python train.py --vocab_size=8192 --activation="geglu" --rope_base=10000.0 --qk_norm=true --lr_head=0.00582 --decay_shape="sqrt"
Each number is 128 + 24 x the weight over its row's rms, rounded and kept within 0 to 255. Layers, rows and columns count from 0. The size above them is the row's rms in percent of the matrix's.

# layer 4 MLP down (transposed), 1536x384, rms 0.0544, rows 483-493, columns 288-383
size [104 103  97 100  95  94  89 105 102  96  98]
[[134 132 125 110 116  67 123 147 117 123 111 149  94 128 121 133 128 134 108 154 154 134 121 137 105 147 144 108 140  99 115 117 147 123 123 128 118 126 108 156 124 113 145 120 155 118 142 102 145 141 126 111 132 131 166  96 138 169 125 166  96 129 139  96  96 143 121 147 117  91 103 109 112 170  97 146 107 153 144 110 134 130 106 133 143 135  98 159 125 134 137 102 129 139  81 151]
 [137 114 124 146 128 129 132 126 105  74 141 141 153 143 139 141 104 158 148 147 169 122 136 140  96 178 128 123 144 132 164  98  95 142 128 113 108  82 128 138 136 127 132 100 121 152  90 181 122 123  84  96  75 113 129 102 149 121 138 114 114 122 101 165 118 147 115 118 119 135 119 132 126 115 117 118 194  76  96 140 115 183 144 145 108 191 139 118 155 112 116 134 152 127  83 116]
 [148 153 148 124 119 115 141  82 141 156 109 108 146  88 116 149 128 167 138 149  19 140 112  50 136 156 176 133 117 149 108 124 150 123 133 136 133 169  87 139 132  76 131 197 175 153 149  85 179 129 146 129 135 105 116 136 114 150 117 162 160 123 168 122 126  93  94  93 155 129 136 136 107  90 106 175 105  90 121 179 148 107 181 136 139 126 120 143 152 171 130 126 133 105 183 118]
 [ 75  90  85 151 158 131 130 139 148 131 151 116 175 108 147 102 126 130 144 162 102 135 106 113 143  68  87 134 129 113 133 113 114 141  95 143  93 122 127 144 141 103 116 157 156 167 172 117 132 104 118 128 154 164 114 118 143 147 148 152 150 142 164 112 133  90 134 126 142 133 115 116 105 113 116 104 128 101 122 186 128 147 109 116  96 108 109 121 151 111 140 153  92 120 132 133]
 [138 150 122 155 125 129 136 133 134 127 121 101 132 143 103 143 171 138 165 132 123 127 118 110 166 135 167 131 129 188 132 114 139 134 172 160 157  93 148 126  83 130 117 107 143 144 106 175 134 118 159 130 124 127 113 138 142 138 144 106 147 158 138 148 176 122 108 160 116 122 140  94 139 159 170 107 132 123 162 135 127 101 138 114 108 146 131 140 179 151  96 182 111 123 121 131]
 [115  91 111 121 130 155 116 135 125 149 105  97 138 149 130 180 154 130  96 125 121 101 132 153 160 160 137 165 136 124 106 139 146 145 117 121 117  98 104 106 153 110 134 133  80 150 128 130 140 148 101 121 105  98 106  72 150  96 102 126 107 127 154  90 120 175 124 149 128 121 131 111 138  73 101 114 121  96 132 160 122 137 113 143  79 136 166 142 151 138 151  85 120 187 135 118]
 [155 138 151 126 143 100 138 145 167  88 142 104 104 108 190 134 116  80 111 138  83 107 137 112 125 101  88 118 137 113 159 157 134 117 114  72 141 144 105  86 160 127 220 143 159 120 137 116  83 129 139 127 146 109 124 152 108 131 155 117 147 133 111 118  91  90 129 143 148 153 166 135 106  95 135 106  92 114 136 124  88 116 181 112 136 124 151 160 129 120 177 120 150  95 123 115]
 [129 104 106 149 110 113 117 142 151 148 146 154  72  89 165 139 153 124 128 131  51 133 127 145 150 103 132  80 137 104 136 124 147 158 159 115 138 125 160  94 104 140 121 174 120 101 151 151 147 134 160 150 135 114 116 127  73 133  96 172 155 109 152 164 136 128 119 120 169 139 112 118 159 124 159 140  89 122 146 151 127  98 126  90 132 107 121 142 135 122 162 130 120 132 108 144]
 [ 95 142 139 142 115 107 149 118 121 129 162 127 147 119 150 105 135 108 160  96 151 167 125 162 154 168 117 125 107 126 126 124 143 108  94 216 113 149 107 115 109 150 151 135 150 168 125 133 106 118 122 114 149 130  90 106 166 115 151 135 130 155 136 134 114 145 118 165 132 140 127 152 117 119 120 157 149  89 114  86  99  73 156 106  77 133 140 140 133 117 146 142 101 139 174 112]
 [121 105 146  83 158 135 112  98 131 108 106 102 126  82 135 144  79 118 112 144 149 173 148 164 150 112 129 126 180  70 108 145 148 113 120 120 110 146 138 168 109 130 133 124  86 121 159 122  90  88  84 133 139 138 121  93 172 128 130  87 148 141 104  81 115 120 196 112 151 138  97 114  99 129  97  69 164 178 113  44 124 130 116 146  87 118 154 136 155 110 106 134 160  96 132 118]
 [118 130 111 135 145 149  82 124 160 113  93 149 101 158 134 139 134 127 134 181  87 119 129 135 112 147 111 144 127 129 121 114 130 176 113 153 106 118 134 130 117 126 126 150 138 115 145 167 117 130 108 142 132 112 142 127 157 160  99 124 146 134 128 118 110  92 136 155  67 132 145 121 143 144 113 105  42 137 154 160 151 131 167  81 182 129 157 140 160 108 108  94 123 143 139 130]]
# layer 4 MLP gate, 1536x384, rms 0.0706, rows 484-494, columns 288-383
size [106  99 102  98 109  93 107 100  88 101 100]
[[127 117  88 137  89 121 166  99 126  90 123 117 134 101 135 152 126 130 170 120 113 139 124 157 140  99 111 116 114 127 121 128 149  92 108 131 141 145 101 144 131  94 120 105  98 189 140 115 139 121 112 116 118 122 166 138 133 139 144 147 107 159 142 181 151 173 169 122 151 195  94 158 137 147 103 129 140 118  60 120 135  73 142 170 144 148 132 140 130 132 159 126 126 172 161 136]
 [135 124  91  96 132 145 103 103 139 116 145  80 105  90 124 113 162 112 146  98 119 145 142 138 137 121 109 149 145 100 118  89  97 133  87 106 151 140 153  55 102 106 135 127 140 169 163 105 155 124 149 128 141 129  90 143 114 133 134 115 121 153  94 146 102 187 103 142  92 141 115 114 131 147 144 106 141 135  95 154 126 112 170 119 118 137 145 104 124  94 158 131 118 169 135 138]
 [101  99 130 142 142 159 117 111 116 107 109 124 129 156 146 154 171  90 132 156 119 130 129 143 166  41  63 114  94 128 151 100 100  89 137 177 128 133 142 153 136  84 111 154 119 145 126 142 161 123 125 114 118 144 147 120 117 144 143 116 116 106 125 161 130 127 109 123 108 150  96 151 122 128 104 119 131 124 139 128 149 102 109 159 105 129 101 125 135 145 144  85  86 155 110 128]
 [114 141 108  84 115 141 135 150  79  99  83  68 119 100 100 137 186 104 125 130 131 135  63 122 161 148 167 110 111 155 137 145 120  96 133 170 142 128 113 103 141 124 110 128 106 108  64 134 106 176 150 138  79 152 118 109 146 101 126 134 168 104 166 135 120 131 107 125 140 111 120 153 122 142 145 104 119 121 129 164 109 125 130 146 150 107 120 103 158 134 110 169 121 136 106 119]
 [114 136  89 135 119 149 132 115 154 122 118 121 152 123 137 118 123 128 147 134 100 142 127 106 103 111 103  98 136 203 158 103 124 116 150  90 118 171 162 107 125 110 155 149 155  95 111 136 121 170 102  85 162 138 124 158  96 157  82 149 112 123 139 152 153 143 142 147 126 113 143 152 141 115 158  98 119 113 132 140  90  89 126 126 115 137  63 154 154 171 117 150 133 102 133 141]
 [100 107 169 105 134  99 161 147 139 133 132 118 116 114 162 165 100 110 112 198 128 138 127 120 126 154  79 131  79 125 162 138 131  84  84  90 131 134  99 147 102 101 152 137 138 124 100 157 124 159 108  99 165 129 124 120 142 101 108 120 165 127 114 152  72 114 142 173 107 127 178  90 114 149 149 187 136  93 126 108 108 126 148 142 173 121 138 137 110 134 125 132 105 129 107 124]
 [149  81 101 122 184 118 116 134  93 113  94 139 109 114 162 127 113 119 163 106 111 106  91 147 166 123 112  91 134 144 161 136 109 145 121 136 132 169 140  91 113 118 134  78 117 109 113 135 161 112 115 163 129 131 138 105 127 121 109 180 119 133 115 125 126 113 118 140 140 107 113 170 125 129 131 109 136 115 130 138 110 112 121 107 115 121 162 126 123 120 175  98 123 180 127 131]
 [ 89 126 112  97 120 169 149 146  99 117 131  91 130 149 128 113 144 127 124  90 104 119 157  88 166 135 117 111 141 139  73 133 113 135  73 120 121 154  96  95 179 100 141 153 167 134 132 126 111 135 133 116 168 116 103 158 155 138 110 164 143 168  97  83 135 161  99 139 166 111 102 135 151 165 134 146 167 114 108 127 126  76 118 157 103  95 179 151 168 154 107 132 152 130 175 158]
 [109 149 132 129 121 152 126 156  90 127 108  49 141 142 131 139 178 114 127 121 122 125  97  94 158 121  79 129 109 133 157 153  98 131 139 128 140 137 138  92 109 112 151 105 143 156 106 127 142 147 133 140 121 123 157 127 126  60 131 167 138 110 111 144 141 143  98 128 114 124 114 146 114 145 147 153 104 116 156 189 106 108 116 138 159 127 134 112 137 120 141 108  78 139  91 139]
 [142 154 131  82 112 133 161 125 167  90 168 155 164 139 141 147 153 103 158 137  95 123 135 142 145 146 127 136  78 131 142 147 113 151 153 137 131 149  73 128 128 169 171 142 144 124 123 127 129 159 120  99 155 149 184  95 144 146  79 126 157 159 164  99  86 129 104 128 134 103 120 135 146 139 117 123  69 113 119 159  99 115 164 156 169 127 143 123 134 108 154 103 140 131 111 124]
 [109 149 133  99 154 130 144 186 136 100 125 116 162 179 163 117 168  81 149  81 116 117 117  99 106  91 162 112 138 125 132 139  92 149 111 156 172 138 119  93  96  77 143 133  93 147 150 141 151 102 107 164 171 127 103 165 128 154  91 150 174 121 120 140 148 143 147 109 164 100 136 122 112  85 140 150 113 117  68 141 115 126 190 131  84  95 128 127 147  89  87 146 152 135 109 174]]
# layer 4 MLP up, 1536x384, rms 0.0717, rows 484-494, columns 288-383
size [104 102  99  90 102  90 105 106  93 100  94]
[[ 90 132 123 145 138 134 119 132 159 188  81 138 106 113 159 138 126 148 100 147 122 122  95 131 122 110  79 126 112 101 123 105 128 122 154 116 154 155 128 123  89  73 124 112  93 125 139 138 125 154  66 148 107 139  82 129 117 130 117 107  77 108 109 122 124  97 114 133 115 100 125  86 123 131 129 109 127 169 130 120 127 174  99 130 120 146 161 141  94  95 136 129 105 160  96 132]
 [108 137 159 101  89 106 125 112 102 110 181 107 115 177 109 109 159 122 147 163 147 136 127 160 115 151 144 124  99 144 153 170 153 105 131  89 129 130 127 114 163 108 160  99 130 123 132 139  85 159 100 130 110 117 136  97 100 167 118 154 140 114 173 120 131 106 116  98  91 121 140  93  89 127  94 141 132 101 166 139 143 155 147 120 110 170 142 117 132 120 135 118 135 134 114 149]
 [128 117 122 118  96 119 143 144  95 130  96 119 165 142  78 154 113 158 114 112 107 128 105 116 133 122 114  93 160 166 133  96  95 169 154  71 142 132 116 132  90 135 129 120 116 126 130 147 135 124 153 129 142 113 152 107  90 164 140 113 172 158 154  76 118 128  89 108 129 160  88 153 167 158 121 129  73 162 123 131 141 146  79 126 139  94 129 124 145 150 136 159 131  98 114 137]
 [157 123 134 166 150 127 128 126 117 127 158 164 113 144 114 170 126 103 131 135 127 108 147 130 128 112 122 134 154 103 113 113 125 140 121 133 165 158 121 126 125 105 109 123 178 139 144 106 135 101  96 119 168 128 154 139  94 109 109 142 120 117 136 137 143  83 120 129 107 110 125 166 135  82 140 159 122 135 146 142  99 114 120 130 104 160 141 104 106 162 152  67 106 145 130 162]
 [125 155  80 123 130 112 127 136 122 108 113 131 122 124 125  97 109 110 136 105 125 160 121 142 135  91 149 130 119 120 116 137 122 168 143 141 113 120 129 121 110 133 114 105 114 140 146 136 119 149  84 132 150 112 132 101 123 119 133  95 139 162  57  51 109 126 105 146 114 137 139 100  92 149 159 169 148 171 127 135  68 161 108 144  85 138 186 139 140 125  90 144 127 122 135 132]
 [178  73 106 118 134 156 124 146 111 152  83 170 127 112 140 147 160 133 152 141 137 125 146 120 109 176 116 124 128 168 123 109 125 119 157 124 126 120 172 143 126  92 118 129 132 124 151 104 121 147 132 171 125 153 160 144 144 105 121 160 138 133 164 140 125 174  88 107 112 158 123 124 132 181 129 131 137 148 156 135 141 159 144 162 127 119 110 126 137 142 155 182 121 141 139 137]
 [132 142 157 120  99 116 130  85 132 145 144 127  98 109 147 154  93 121 181 177 132 155  93 178 164 166 151 108 129 126 115 120 126 149 158  75 175 145 141 127 142 120 112 115 139 129 166 107 143  93 118 159  63 117 121 115 138 162 153 160 141 124 127 131  98  93 102 130 129  84 116 148  92 104 115 146 114 101 115 114 115 117 149 145 101 149 121 165 162 115 158 148 113  91  70 108]
 [127 184 121 144 126 103 128 167 125 120 115 104 102  91 194 121 114 106 124 114 144 127 102  94 103 144 128 117  73 116 160 120 150 110 105 149 111 150 121 147 119 123 144 154  69 135 134 112 101 115 118 142 116 134 132  94 146 146 152  90  71 131 134 130 102 187 138 127 155 153  77 106  87 140 160 136 118 160 110 119 177 134 168 197 118  85 153 118 167 130 143 117 133 147 156 112]
 [112 140 127 131 125 138 154 113  91 136 100  70 102 105 106 134 134 133 109  91 139 164 148  97 158 122  76 104 108 135 133 146 101 141 166 107 144 126 175 140 108 144 146 109 147 125 124 131 126 129 157 170 116 115 124 138 147 104 150 138 130 161 152 118 143 146 133  84  89 178 123 131 112 163 165 116  92  91 134 137 127 129 153 128 169 106 122 109 115 124 144 138 110 108 123 114]
 [126 114  98 118 157 153 152 109 148 118 116 142 139  98 128 143 134 143 107 135 134 149 145 147  77 128 112 103 134 112 147 108 122 107 120  93  72  96 124 121 152 115 116 113 102 144  95 112 131 159 142 116 119 154 150 162 137  76 126 167 112 141 132 156 126 172 177 104 140 139 135 147 117 110 132 160 172 111  95  86 131 150 138 134 107 175 118 153  96 119 126 150 127 138 135 126]
 [140  96 113 143 130 124 162 140 137 129 141  98 166 128 174 171 125 121 125 104 131 134 114 118 165 133 173 146 110 146  82  95 148 135 114 121 140 140 114 154 144 136 109 149 138 142 139 115 101 170 125 111 158 110 155 139 140 168 150  84 124 125 113 124 117  92 101 161 129 145 143 142 130 146 150 114 153 133 138 110 179 160 137 117 119 143  93 151 165 116 139 127  99 108 157 145]]